Weights of a small transformer language model.
Size: 8 layers, width 192, 4 heads of 32, MLP 512 SwiGLU, vocabulary 8192.
Training: a variant of SOAP for these matrices, 110M tokens.
Each number is 200 + 20 x the weight over its row's rms, rounded and kept within 0 to 999. Layers, rows and columns count from 0. The size before them is the row's rms in percent of the matrix's.

# layer 2 MLP down (transposed), 512x192, rms 0.153, rows 189-213, columns 96-191
097,179,176,198,241,213,216,165,204,194,205,185,186,200,201,188,194,191,208,167,181,202,223,218,208,163,192,168,226,198,195,188,200,224,207,204,211,157,191,198,197,222,179,221,206,192,196,158,188,194,214,173,206,186,226,187,217,196,166,233,230,226,178,166,199,177,193,163,179,204,192,186,201,182,243,211,184,208,192,197,207,213,202,226,213,214,199,212,192,198,195,191,200,208,211,191,209
105,228,195,238,207,232,206,226,225,230,224,220,220,202,169,196,206,185,231,164,170,187,192,210,225,186,247,234,202,174,203,175,203,238,219,198,200,210,200,187,217,192,163,194,171,202,206,212,202,208,190,208,174,181,181,171,193,202,194,175,165,225,205,202,222,213,181,217,197,198,215,189,187,221,205,199,206,198,189,181,221,197,212,235,226,136,198,192,206,222,222,235,229,195,201,207,201
108,190,189,185,194,236,216,207,207,226,207,161,197,215,193,195,220,228,196,214,245,219,158,175,209,176,233,210,182,187,188,196,241,194,190,211,195,188,193,195,188,170,197,240,178,182,228,194,181,201,224,174,215,203,235,210,222,173,215,178,198,153,190,212,188,187,207,200,180,168,161,211,208,209,208,188,172,162,221,201,214,207,180,181,203,185,218,199,203,241,231,166,210,161,166,226,199
098,213,201,226,243,177,225,208,173,180,213,196,234,211,223,207,222,192,212,190,203,174,245,206,204,179,189,199,221,218,182,195,231,205,146,192,200,209,192,176,199,208,152,162,194,235,217,184,180,197,199,180,176,232,183,226,215,190,164,187,195,198,188,231,185,174,202,195,193,181,208,181,163,185,190,191,179,196,181,199,189,201,241,202,234,192,204,167,201,221,186,193,177,203,217,209,219
103,215,192,188,192,204,221,211,207,207,189,228,231,197,236,183,215,175,172,191,205,183,158,183,191,223,227,215,224,193,203,164,195,193,185,203,212,226,186,204,206,237,199,220,139,216,223,215,192,187,211,191,222,181,216,202,172,187,206,192,202,165,177,216,203,191,189,224,208,195,204,183,214,208,206,198,195,194,203,220,205,167,163,194,181,171,200,214,192,200,174,173,176,205,187,161,208
092,182,222,203,229,165,176,205,186,189,186,243,192,201,183,220,204,199,212,190,177,162,173,158,167,171,192,190,205,204,202,218,213,186,186,194,215,271,208,209,222,185,226,218,216,194,210,233,178,215,210,188,219,197,173,206,206,164,218,221,197,193,198,242,199,207,184,186,212,211,185,192,202,171,248,195,210,208,198,184,197,199,201,208,173,186,158,192,205,192,199,187,203,238,220,192,229
100,167,236,197,168,203,197,232,229,208,203,222,191,193,207,214,161,209,180,157,177,217,216,195,228,213,227,212,190,211,171,211,204,211,172,169,201,164,215,201,201,185,201,239,183,221,197,200,229,187,168,228,191,198,182,194,214,177,175,245,206,180,183,145,182,195,185,177,211,234,181,171,161,212,183,212,193,236,206,199,197,206,179,192,195,207,185,195,216,184,205,198,193,177,204,225,187
105,222,212,188,224,204,215,190,194,197,214,217,192,235,246,214,183,220,217,224,214,177,193,182,191,239,198,196,212,209,202,214,183,206,205,210,223,256,199,191,168,194,187,198,181,179,213,206,200,174,177,209,193,160,188,237,190,192,211,202,180,184,185,208,176,220,210,177,233,177,206,176,192,162,244,212,192,263,199,203,171,185,207,192,192,171,184,200,204,215,188,161,191,205,164,227,212
100,189,200,167,196,175,240,199,212,208,199,195,183,181,199,202,200,201,193,223,195,196,183,173,197,189,215,226,189,209,189,157,171,176,201,165,188,213,196,166,170,192,191,224,211,199,187,158,191,232,210,211,226,187,199,184,219,212,174,200,201,201,186,224,265,241,159,215,201,231,198,184,227,174,217,202,221,191,177,198,203,150,228,223,211,204,187,200,196,154,208,218,182,206,212,190,221
087,212,179,192,232,184,198,227,232,211,201,176,215,181,209,192,171,234,188,198,227,198,200,191,241,233,208,230,209,184,191,222,216,190,257,186,182,205,222,197,186,205,190,209,208,188,198,194,173,224,198,197,179,218,196,220,167,198,226,171,201,203,207,209,196,202,241,196,193,207,190,200,236,214,208,215,194,201,201,199,194,232,152,196,215,196,192,186,180,204,188,193,208,204,226,178,203
107,176,225,188,246,200,212,159,218,196,205,189,151,209,204,175,201,203,204,188,195,163,185,198,248,212,203,245,209,195,189,227,201,200,197,191,199,179,167,201,198,178,197,166,178,174,259,238,204,227,233,229,208,225,214,227,168,194,195,205,208,195,193,214,182,191,208,169,238,224,186,230,172,183,212,189,231,171,228,217,203,211,205,208,200,219,209,236,179,209,199,165,197,216,202,195,204
100,207,168,190,168,171,238,169,189,179,205,181,196,226,228,212,203,229,186,195,180,229,203,212,217,182,200,188,204,209,177,211,194,208,221,214,183,144,167,184,188,188,219,203,180,226,159,236,225,232,156,193,198,215,189,174,179,173,197,205,201,220,204,193,166,232,205,205,207,195,183,184,194,209,204,223,206,172,187,231,177,198,201,189,190,206,200,241,229,177,199,197,219,212,215,187,202
096,210,197,209,205,181,200,220,232,191,192,166,165,196,172,184,192,230,208,228,216,207,234,190,213,204,187,218,172,190,185,217,178,217,225,211,235,160,189,180,207,176,188,202,175,247,213,198,204,200,182,186,216,206,186,215,209,187,235,181,183,228,207,172,206,141,156,175,174,207,204,200,220,180,210,191,196,189,207,204,170,219,174,208,166,218,177,188,193,187,200,216,209,212,173,183,191
103,190,214,174,182,221,221,204,194,193,170,242,214,215,212,201,213,213,181,202,194,192,184,207,244,184,247,173,171,143,167,214,218,184,225,226,180,206,182,185,222,226,203,194,221,183,198,171,177,230,203,213,179,225,207,223,206,205,183,209,195,193,194,204,184,209,239,183,196,205,171,206,199,203,205,186,161,191,204,259,183,185,208,190,194,192,236,177,144,193,236,222,187,206,201,174,222
100,208,152,234,224,185,171,209,216,214,241,199,232,194,206,170,218,246,219,202,192,215,188,212,200,206,201,169,164,224,208,188,204,194,224,228,198,205,195,200,235,254,197,193,202,217,227,217,177,198,240,191,162,157,209,200,191,224,170,202,189,203,208,160,195,192,187,189,195,205,224,205,220,182,158,190,191,216,216,167,219,212,159,186,207,223,192,223,213,155,241,224,214,219,206,237,205
101,222,211,218,199,185,215,206,240,218,207,243,162,184,242,216,209,222,197,203,183,204,197,212,219,213,201,217,211,186,224,170,216,215,186,190,204,186,208,186,195,186,207,208,165,247,201,196,193,199,228,210,242,190,189,203,243,196,200,188,198,200,193,199,174,195,214,190,221,220,184,205,219,206,178,187,249,160,201,192,221,223,218,215,217,164,222,188,176,180,209,196,182,169,155,215,172
107,187,220,205,233,161,192,194,167,189,189,182,174,168,188,199,211,204,214,205,168,193,222,196,174,177,220,208,179,202,165,193,173,234,209,197,217,199,227,180,197,207,209,207,189,204,158,182,184,185,233,235,206,221,227,190,185,203,225,213,205,211,228,181,184,228,234,218,214,212,199,196,180,192,210,199,215,195,195,197,219,198,179,176,186,191,224,193,180,238,201,204,211,149,218,204,186
107,189,197,174,221,153,210,191,193,207,201,221,211,167,179,185,199,207,168,188,215,211,212,183,223,228,172,210,231,192,205,179,193,172,198,234,264,211,168,204,192,194,206,184,217,195,173,239,192,187,206,200,214,217,252,191,207,193,239,173,212,216,195,252,192,182,198,212,212,173,204,211,179,214,197,176,217,167,167,196,195,223,226,214,187,176,203,178,222,221,190,213,217,171,198,181,181
104,218,212,220,193,217,196,198,176,196,217,255,187,258,235,212,242,196,166,214,207,189,226,201,167,243,191,220,193,192,170,174,202,216,180,203,195,188,163,218,208,230,204,207,192,222,252,193,219,210,215,211,164,187,208,199,183,183,220,217,161,183,208,182,197,163,161,235,178,230,196,205,223,230,196,181,223,195,227,221,209,198,225,174,170,169,208,186,197,207,201,209,181,183,198,162,197
103,189,253,180,162,211,223,196,239,199,178,211,201,209,205,152,204,215,177,188,184,173,213,208,201,190,179,229,232,210,198,204,164,236,195,183,225,232,209,213,191,213,192,215,179,200,182,195,197,182,181,216,196,235,191,188,214,205,197,193,215,165,216,221,175,191,230,197,222,188,194,262,185,184,189,173,172,200,173,214,169,219,220,190,201,173,241,230,198,207,185,212,217,214,203,240,245
098,232,211,217,194,196,209,200,197,222,187,180,184,229,227,187,189,149,207,156,238,193,233,202,213,194,204,198,214,183,206,199,178,191,205,177,157,187,205,232,191,210,197,223,224,217,170,179,196,175,217,205,176,199,208,214,168,197,238,174,194,177,187,204,182,234,217,231,210,200,176,204,180,214,232,189,198,192,212,197,152,210,198,237,191,189,227,236,200,198,204,192,197,206,235,215,196
098,209,179,202,201,193,199,183,189,192,204,220,200,235,171,204,231,208,204,238,203,218,234,210,189,193,193,226,175,198,220,191,199,202,162,160,199,223,193,227,192,193,210,218,188,201,172,200,186,193,190,204,207,196,190,229,222,173,207,201,187,204,169,199,214,187,181,243,216,202,182,218,212,232,217,206,170,204,199,225,182,198,172,204,171,192,210,196,212,224,198,227,184,192,174,161,211
098,209,198,165,168,210,202,193,194,188,155,209,193,225,200,203,244,211,219,200,223,175,211,194,202,196,182,187,218,178,226,216,171,210,170,199,232,243,192,182,224,171,193,191,206,197,154,203,214,195,206,199,205,215,196,190,191,199,220,182,163,210,146,231,182,180,217,204,219,188,200,189,205,199,187,168,174,209,215,210,190,190,211,193,211,181,213,190,241,226,186,173,197,213,218,181,204
101,184,235,167,199,192,197,225,204,221,201,224,166,183,169,211,191,203,192,194,192,201,201,198,194,220,217,238,208,212,247,196,184,191,178,188,209,172,212,221,189,244,198,203,185,215,187,214,227,203,228,251,196,215,215,196,180,222,174,174,188,195,171,190,173,175,201,162,217,222,211,214,255,194,214,195,186,212,182,253,209,172,248,180,216,201,174,209,208,196,240,191,185,232,191,196,205
110,186,190,173,228,206,198,226,201,229,188,200,178,187,245,194,216,216,222,217,231,201,146,195,227,192,226,161,218,191,215,213,234,217,198,228,181,159,213,219,198,192,199,212,228,212,219,217,154,205,218,221,206,182,192,212,195,194,199,178,190,172,206,201,231,220,193,179,194,216,202,218,201,256,204,182,175,189,219,194,193,198,216,197,179,182,223,207,213,207,200,184,220,199,227,191,214
# layer 2 MLP gate, 512x192, rms 0.162, rows 190-213, columns 96-191
109,201,235,198,192,202,194,213,211,194,172,207,198,184,209,198,188,216,193,195,194,176,213,193,162,184,158,148,225,211,209,200,174,185,210,235,195,244,202,194,195,227,181,214,221,192,182,172,203,220,216,195,194,207,237,222,190,196,189,206,206,217,184,194,197,222,210,206,223,195,210,207,198,197,209,181,189,186,207,222,169,189,170,193,167,213,179,190,198,208,197,158,220,192,217,224,187
102,196,154,220,202,203,184,209,202,210,207,227,196,207,203,228,224,206,212,183,184,192,254,189,154,164,188,208,195,192,206,198,193,191,176,191,168,189,186,207,223,180,212,210,228,214,189,200,208,224,182,172,179,203,191,225,215,185,175,193,215,143,190,213,191,212,224,219,183,258,214,187,216,152,192,194,218,179,196,174,207,224,180,187,198,209,201,219,200,181,219,241,202,200,200,162,196
107,171,164,188,188,196,194,169,193,193,203,202,155,224,193,202,213,196,221,224,197,165,188,203,233,189,236,206,200,210,199,216,218,174,203,216,208,202,202,224,211,179,197,210,200,221,175,231,190,207,194,196,211,199,188,226,190,201,202,215,155,213,211,230,168,200,181,231,152,201,201,171,194,173,176,218,177,224,162,219,174,204,205,224,203,198,204,170,190,205,204,177,196,177,214,176,203
105,204,233,192,163,216,202,179,247,229,171,179,186,208,185,181,203,197,194,180,208,232,167,208,173,216,188,230,174,214,187,183,221,187,176,186,223,197,196,173,213,224,175,171,175,199,221,195,212,188,240,229,172,219,221,187,247,196,200,219,215,179,181,198,176,214,188,218,246,230,212,211,210,202,171,229,186,225,187,198,221,186,205,163,195,198,163,173,187,176,192,203,163,186,178,193,191
092,202,173,222,176,191,181,216,229,159,195,170,188,209,254,215,188,196,223,197,210,190,184,217,237,201,199,206,216,215,224,185,212,161,207,239,214,186,153,195,193,233,218,190,151,165,211,208,168,189,218,195,192,197,173,174,209,233,188,217,185,176,224,237,172,205,182,225,189,213,176,186,200,174,206,221,173,202,215,200,194,185,202,176,184,192,195,210,251,213,179,215,186,173,208,214,260
096,191,176,169,171,179,190,193,173,199,202,192,220,208,207,177,209,210,199,174,212,214,201,197,190,236,211,241,179,216,221,201,193,207,204,194,217,196,192,224,239,185,197,193,201,192,205,199,200,173,221,175,166,209,170,224,203,192,199,207,175,225,181,205,229,208,211,199,177,213,226,226,197,233,217,190,197,211,201,172,205,240,184,202,222,209,215,223,233,245,229,200,193,194,192,201,245
105,218,210,191,183,210,197,215,181,192,193,207,203,201,202,186,181,191,185,207,187,166,204,203,227,180,181,191,237,207,198,207,193,213,162,183,208,230,182,186,189,180,216,194,215,253,206,194,214,199,197,199,205,175,180,212,195,203,202,211,177,198,199,195,193,196,216,252,165,186,190,167,175,205,214,179,175,180,210,208,188,220,182,210,222,223,222,186,236,201,206,161,135,210,245,146,229
104,207,227,186,203,216,215,216,193,201,183,188,211,234,173,173,227,219,188,186,223,213,200,214,205,201,212,211,202,191,201,197,176,213,182,216,198,236,228,209,224,168,200,211,205,185,208,229,195,225,192,151,200,191,210,225,173,171,172,215,179,190,218,194,194,171,195,215,211,226,175,159,237,202,198,209,145,188,168,231,151,211,187,204,199,190,189,180,218,231,208,238,181,216,196,177,228
087,228,221,207,219,196,220,202,193,243,159,212,188,201,200,219,221,215,200,205,212,204,177,223,223,221,193,231,210,216,172,215,221,183,222,213,197,183,213,202,209,192,205,194,182,218,195,185,178,197,221,206,211,210,179,215,198,183,199,185,218,219,190,178,216,149,172,202,225,248,195,163,215,202,198,197,227,184,177,197,210,187,185,212,205,193,204,213,148,240,220,192,181,189,211,228,181
110,207,217,179,199,194,209,202,236,218,190,243,204,209,200,212,171,179,173,187,220,189,200,184,179,161,198,180,204,176,214,199,195,189,187,186,208,205,214,180,203,232,190,174,222,198,235,174,233,198,212,203,201,185,218,204,221,184,246,174,193,236,238,163,195,208,191,221,190,205,211,192,195,188,208,159,171,217,189,201,189,194,198,193,205,193,184,164,198,227,244,188,175,234,181,171,173
098,194,214,202,181,238,224,222,180,216,182,185,207,231,207,185,217,170,223,220,229,220,167,210,167,207,178,219,197,209,181,196,185,153,198,184,217,193,185,215,190,204,228,172,184,207,176,190,170,172,170,195,156,203,188,161,192,190,173,197,195,217,199,156,158,164,197,207,202,189,188,208,205,195,191,171,186,195,173,177,195,205,195,187,186,193,219,158,183,212,200,198,199,216,197,208,179
102,211,213,211,187,214,195,187,191,230,206,221,187,172,209,191,175,192,203,224,193,201,187,175,212,218,221,183,225,173,229,195,228,186,188,173,210,187,136,212,210,217,205,198,173,186,209,205,162,169,233,183,204,194,213,173,185,187,184,206,215,213,223,193,198,221,215,190,198,155,164,183,205,206,183,211,196,203,203,215,189,169,210,240,189,167,176,173,209,169,218,160,205,215,202,201,186
104,193,214,192,189,205,192,203,215,194,231,227,209,196,196,231,218,174,206,199,219,204,176,188,252,191,207,203,217,201,221,214,227,163,166,239,241,209,208,152,222,213,212,223,176,236,220,194,181,178,207,196,195,201,202,200,207,190,190,184,191,215,185,188,155,182,170,181,194,232,184,163,218,202,202,186,160,190,232,199,183,156,220,215,207,195,209,221,205,163,183,209,177,218,158,212,261
100,211,217,189,205,208,211,193,187,200,192,184,264,191,227,182,207,214,192,191,205,205,224,157,209,190,191,176,219,201,198,211,178,203,216,196,206,195,223,181,211,215,182,201,213,228,185,220,199,188,202,191,189,174,207,205,242,189,201,214,216,187,156,194,225,213,215,186,200,198,181,182,193,215,246,174,187,193,196,182,170,205,214,188,198,187,207,184,193,201,205,216,174,176,220,217,198
098,180,202,145,211,230,196,188,204,213,208,189,212,211,172,189,208,202,162,183,159,200,213,188,182,180,205,224,207,220,207,240,206,227,200,185,183,213,173,189,204,211,245,177,194,213,217,208,184,208,246,188,164,195,212,194,199,197,221,182,206,175,205,245,185,232,201,160,232,202,240,178,198,185,200,221,140,199,204,170,175,214,165,217,178,191,224,229,230,241,213,211,188,234,187,219,222
107,198,212,219,198,218,209,182,186,168,174,190,239,170,210,212,175,218,195,165,232,221,191,232,208,219,211,174,195,225,196,217,183,221,212,175,223,193,228,200,173,171,224,191,186,185,236,191,225,214,176,199,214,180,210,217,206,201,171,140,171,176,200,173,191,179,184,229,204,197,192,207,198,225,192,191,199,216,193,207,183,185,213,193,199,191,178,222,179,176,204,223,149,189,185,156,220
101,227,202,218,212,187,191,175,185,219,213,211,207,170,171,188,195,177,212,181,194,208,221,185,179,201,194,161,194,192,190,200,172,237,207,183,169,218,197,182,165,196,224,183,222,221,161,183,226,214,211,180,189,155,225,215,200,185,230,215,242,225,230,204,237,212,239,193,198,205,215,180,159,226,221,169,200,179,199,208,184,194,208,171,212,195,204,196,211,221,204,146,238,182,199,209,196
109,176,163,174,196,194,208,212,222,184,180,181,219,213,188,185,185,205,187,193,216,174,210,226,215,189,246,208,196,193,224,207,181,179,206,222,194,223,181,222,194,194,209,199,194,194,201,244,217,197,191,175,189,172,185,190,215,188,199,213,189,218,201,185,216,145,201,194,203,190,178,181,177,232,204,203,153,212,190,199,167,232,206,191,204,180,236,173,230,212,239,197,190,191,220,212,247
114,223,209,197,174,207,211,229,186,177,168,197,184,146,219,168,201,210,148,204,193,192,207,203,178,196,188,217,185,158,176,213,203,182,183,199,190,210,222,190,225,188,198,197,200,186,150,213,192,229,187,211,234,220,219,201,200,174,203,171,211,186,190,202,186,172,160,219,201,188,176,209,174,193,196,216,190,199,206,199,196,184,233,180,201,230,210,205,234,187,201,192,188,224,201,192,191
106,211,220,213,192,206,218,184,179,199,208,221,198,183,210,209,247,209,167,148,230,220,207,189,161,236,198,204,197,191,191,223,195,219,183,192,229,208,217,197,211,148,174,200,164,199,228,217,173,180,222,167,219,194,205,204,202,185,199,235,186,217,196,226,215,195,203,158,161,216,202,150,231,183,227,190,176,213,213,186,261,219,196,204,198,193,176,181,247,199,200,216,235,206,219,185,162
096,201,173,228,193,176,219,212,201,180,213,195,225,190,218,193,242,221,185,198,195,196,219,204,195,197,209,179,218,197,200,205,214,198,200,201,206,198,195,214,187,200,201,172,193,219,207,198,209,205,173,177,223,182,156,214,226,164,181,219,123,201,190,165,212,208,208,177,190,204,217,213,195,238,182,204,227,186,185,191,208,192,181,230,185,187,223,221,219,203,153,204,182,202,218,180,217
095,195,222,192,230,210,207,258,194,171,207,240,229,221,241,201,159,184,193,236,195,197,201,216,192,186,192,188,169,198,201,210,207,156,204,199,252,229,207,247,191,170,222,195,195,192,222,188,221,221,211,204,198,191,195,194,194,199,187,194,218,184,211,149,187,210,216,186,188,227,219,188,178,214,199,247,184,181,173,231,217,217,220,196,199,200,208,203,176,223,193,204,183,197,199,196,213
098,191,214,201,159,203,217,189,191,207,215,200,196,207,194,165,217,221,173,207,174,187,214,196,176,216,128,239,216,203,182,202,187,201,220,200,190,177,200,180,223,196,201,169,190,195,207,200,155,197,171,200,176,198,210,200,184,210,176,182,208,190,186,180,183,191,200,196,194,225,210,220,229,153,195,207,223,205,193,216,203,186,213,188,186,198,198,243,199,202,192,157,187,233,188,213,161
100,193,188,206,203,207,224,202,183,180,194,206,198,189,177,193,206,191,239,194,211,198,208,214,198,225,207,182,196,199,195,214,172,240,193,173,196,203,207,198,228,203,235,216,147,198,218,186,207,226,176,209,220,187,212,180,198,207,185,196,241,199,199,186,157,186,201,217,219,222,197,190,189,160,218,215,214,214,181,168,196,170,219,209,221,208,217,218,182,201,205,218,229,197,183,186,167
# layer 2 MLP up, 512x192, rms 0.159, rows 190-213, columns 96-191
107,210,186,216,237,197,214,200,210,200,193,198,219,200,234,172,168,206,215,171,196,215,194,219,211,198,211,195,219,170,219,183,188,231,226,201,211,191,211,183,188,216,171,199,227,213,238,189,205,168,200,187,201,218,217,179,222,196,192,211,200,221,202,218,208,218,195,191,198,209,223,180,212,178,228,171,216,194,211,208,230,160,175,239,206,171,220,187,203,202,245,201,209,180,223,207,173
108,211,211,243,221,195,181,149,199,182,220,209,197,190,203,231,166,236,231,207,201,178,217,199,203,179,224,183,173,189,166,159,189,195,161,214,190,203,195,176,195,237,195,201,205,200,160,179,218,228,207,198,194,178,233,202,216,199,192,212,198,209,203,198,190,200,184,185,228,187,238,184,200,199,188,206,212,180,213,204,171,163,203,214,168,197,194,213,161,200,160,216,234,197,224,190,200
092,203,191,198,172,195,211,242,192,240,194,196,209,209,179,169,198,219,193,203,170,219,161,213,224,174,231,195,194,198,224,201,211,198,208,230,179,217,184,215,214,203,227,190,199,221,216,205,234,197,225,222,229,195,218,198,211,169,194,229,207,207,212,160,209,201,215,225,239,225,177,206,190,174,225,186,185,174,175,203,238,198,186,170,148,247,171,225,226,199,189,211,228,193,191,212,212
099,201,182,193,202,208,183,193,203,171,208,226,245,191,234,216,208,195,195,220,180,179,218,146,175,224,193,214,170,235,218,183,166,185,209,242,204,204,223,220,176,211,177,228,202,165,225,199,230,188,166,198,204,186,188,191,176,195,227,196,197,212,165,181,198,209,218,205,212,212,192,218,210,208,214,180,184,182,213,195,207,218,192,187,192,225,212,188,226,226,177,179,221,228,217,200,206
097,202,208,177,216,220,235,219,203,214,202,222,236,203,179,208,205,204,184,211,218,197,215,198,210,189,184,178,166,210,190,216,171,229,187,188,202,203,210,182,210,174,182,204,232,222,185,193,214,223,218,190,181,229,207,211,147,184,210,213,207,180,165,190,221,221,241,188,184,190,240,222,183,211,202,201,169,182,199,175,191,213,211,238,218,167,209,206,165,177,199,189,198,185,219,178,176
095,219,244,205,196,229,193,167,230,174,182,196,228,174,217,200,218,213,225,166,198,217,192,202,224,165,207,216,175,194,153,185,215,170,241,197,174,218,190,199,204,224,189,198,216,201,188,207,187,192,210,196,184,207,207,196,184,175,244,209,227,217,201,151,202,192,183,221,175,204,186,219,212,193,169,186,168,200,178,211,202,182,201,226,209,186,204,184,180,199,196,197,193,198,232,180,180
098,228,192,194,183,212,185,211,190,175,222,206,190,195,196,259,218,238,235,213,201,179,179,194,233,196,217,174,203,247,195,185,176,201,185,214,211,193,234,210,205,172,196,208,202,212,191,193,234,203,214,204,159,191,184,206,183,173,182,188,204,207,207,220,173,169,188,159,162,210,228,191,233,185,207,225,203,218,188,157,202,214,211,193,256,206,204,177,176,174,190,225,198,173,180,190,223
099,189,165,211,202,206,197,235,185,217,226,162,174,226,210,195,215,210,224,218,200,200,214,248,189,186,196,202,207,208,215,162,214,219,191,185,213,202,205,182,239,183,196,209,193,224,208,214,215,222,199,195,217,184,247,201,223,219,184,199,222,229,196,186,195,183,194,206,202,217,221,158,192,193,186,202,151,199,216,187,181,228,200,221,199,184,202,197,239,171,211,210,206,198,250,192,211
087,189,224,231,196,207,196,187,157,170,182,206,207,198,184,199,229,209,193,192,164,211,233,191,213,152,179,195,213,223,179,191,190,210,194,202,213,213,223,183,203,194,165,190,201,224,214,194,211,182,195,195,218,161,202,158,189,166,169,229,173,183,170,195,206,190,188,183,163,210,181,194,185,193,172,235,191,178,148,195,203,183,207,213,222,220,194,215,201,211,203,218,192,204,200,212,208
106,197,177,215,203,244,229,144,185,224,185,190,171,194,232,197,191,201,199,240,200,201,173,188,194,226,214,173,231,190,205,229,182,184,208,233,204,201,187,204,240,196,241,206,174,195,185,202,186,213,215,167,213,215,207,230,183,209,198,178,221,186,218,190,176,179,199,197,200,185,180,198,194,189,176,210,203,207,244,194,233,216,179,215,208,208,195,203,215,219,202,206,174,197,164,182,198
093,195,171,221,230,190,183,221,203,225,181,195,188,240,216,205,187,172,254,172,184,210,191,195,211,172,243,205,162,175,171,196,204,209,190,205,173,228,212,192,183,184,202,201,211,185,208,213,241,196,194,181,201,199,202,197,210,240,216,147,199,238,216,173,178,198,176,171,197,202,185,176,208,216,201,150,186,205,199,232,224,186,175,223,171,172,221,217,155,232,229,180,210,231,213,193,181
097,218,223,203,196,208,193,155,197,228,194,178,196,219,227,186,238,185,195,200,225,231,204,180,215,212,232,201,168,224,234,213,223,176,182,205,219,205,218,178,196,198,219,213,181,202,183,174,218,187,190,200,160,183,202,222,229,215,169,188,213,178,176,205,206,148,186,233,215,211,236,163,216,204,212,224,207,201,205,184,176,186,174,183,232,184,172,188,188,182,199,194,197,223,185,183,225
102,225,180,231,204,206,206,202,195,181,188,173,205,196,177,202,222,162,185,224,241,185,198,172,236,169,203,166,190,185,218,214,206,193,215,204,193,236,231,191,204,190,227,213,169,210,228,210,198,216,179,228,182,200,231,210,168,221,219,229,223,236,167,197,224,165,236,207,198,212,163,203,206,189,214,182,203,174,195,216,208,192,216,181,207,210,197,199,178,190,220,210,178,216,218,197,199
098,224,189,186,198,186,212,201,189,185,217,191,208,187,192,177,210,215,249,229,219,199,189,238,189,249,192,143,211,198,185,211,192,172,199,191,208,168,216,188,196,207,169,219,147,178,217,176,178,224,168,198,201,212,170,175,185,186,210,201,194,214,185,211,177,246,226,174,193,188,208,210,174,185,235,207,172,179,214,195,177,185,199,207,191,173,190,175,203,181,212,163,225,218,205,191,235
100,221,181,215,209,180,207,169,221,215,181,240,159,220,211,203,183,185,189,212,185,229,218,202,197,188,180,166,196,213,246,212,193,218,192,206,204,190,218,211,183,206,184,229,205,234,218,219,186,229,206,193,191,168,225,207,200,195,188,187,183,215,210,237,204,189,192,206,244,196,223,180,207,233,245,200,223,192,216,203,176,212,206,212,181,174,215,222,204,176,179,213,214,189,212,238,166
105,219,162,203,188,195,220,210,197,197,178,168,204,199,214,207,184,166,223,214,165,175,178,191,175,198,192,196,200,204,244,205,171,176,152,192,165,184,202,179,202,228,197,199,187,189,193,200,176,208,213,196,182,223,213,185,182,200,202,227,221,203,199,208,184,245,193,178,190,205,181,219,176,216,205,204,203,188,195,191,172,229,160,196,184,185,195,216,229,194,159,214,196,175,185,190,221
108,156,204,196,178,194,165,154,218,185,190,224,216,207,177,213,171,230,215,164,211,165,196,209,203,184,194,209,178,171,202,205,181,182,210,176,209,191,216,167,226,168,199,218,183,203,172,207,229,219,176,178,168,189,187,195,199,211,193,235,190,193,227,215,230,210,187,197,181,196,220,183,195,170,201,178,184,190,215,220,164,175,195,197,204,226,215,210,210,194,210,201,205,233,229,211,213
105,215,217,246,204,228,222,187,200,239,196,227,192,246,174,204,204,203,246,186,201,197,199,197,200,204,202,204,203,184,234,187,231,244,189,187,232,208,229,219,181,206,197,203,216,185,168,176,176,196,240,189,167,203,187,183,196,173,198,224,187,205,200,211,187,187,198,180,208,219,182,208,210,173,220,200,209,221,179,179,164,165,208,226,194,215,219,215,179,186,178,218,218,183,156,231,216
092,186,167,199,220,194,124,170,202,232,207,187,255,201,222,199,164,175,210,212,174,163,186,208,192,178,180,207,190,206,211,212,190,197,211,210,180,185,201,199,235,210,207,205,167,221,214,184,214,187,217,228,197,211,206,190,203,208,225,208,175,194,166,199,201,206,188,193,244,186,204,200,191,197,188,190,235,189,198,216,217,208,199,207,200,189,205,220,218,202,208,212,190,216,206,170,191
099,210,170,224,181,200,169,213,171,216,201,202,174,178,208,207,198,231,206,212,168,208,159,202,218,231,179,203,173,184,195,231,208,167,209,206,191,210,202,236,192,224,202,174,152,185,217,210,174,184,161,180,207,200,247,185,202,195,220,199,190,218,211,230,203,178,198,191,174,190,191,223,206,179,221,209,176,215,191,231,188,217,193,202,194,202,179,184,218,178,192,195,219,196,196,219,179
097,225,216,216,206,192,199,202,201,225,177,200,218,209,185,216,205,196,204,223,234,197,181,201,216,207,170,208,188,221,207,193,225,200,200,211,203,173,225,216,201,220,228,192,197,185,233,222,198,194,225,183,223,192,188,194,169,210,194,159,207,198,230,182,179,182,206,181,206,171,210,198,215,194,138,188,198,239,219,189,182,188,199,161,212,252,207,201,167,155,227,219,200,195,197,198,209
099,218,176,182,186,223,176,190,201,188,173,212,226,227,188,170,236,230,217,173,232,200,186,178,187,177,199,232,237,199,252,209,186,237,197,216,198,181,167,204,243,189,178,189,208,222,184,231,187,191,200,225,170,168,200,205,176,185,203,186,161,209,197,236,202,221,185,218,187,208,198,198,188,204,196,192,173,243,186,187,201,190,223,187,231,202,178,193,203,197,202,202,224,201,162,210,182
097,179,198,182,218,233,188,192,193,211,187,237,182,199,164,188,220,175,213,204,214,213,192,197,178,206,216,197,221,228,183,169,192,194,209,240,218,195,146,185,213,183,169,198,215,199,199,228,190,207,196,205,181,212,215,205,200,207,185,204,184,209,176,168,211,240,217,175,191,185,150,186,160,204,191,218,226,238,176,218,196,216,189,189,207,156,187,207,196,209,230,207,209,192,195,192,225
105,195,208,178,215,159,172,196,174,190,190,201,216,197,192,178,215,230,216,196,208,167,214,199,194,216,214,190,197,212,183,184,208,197,231,194,188,267,213,178,217,212,166,214,217,201,182,188,194,194,187,186,231,205,189,204,186,208,192,213,209,204,220,198,225,186,225,186,191,215,194,181,245,221,209,207,183,220,209,196,208,210,192,210,213,174,192,234,224,218,230,176,188,202,189,180,212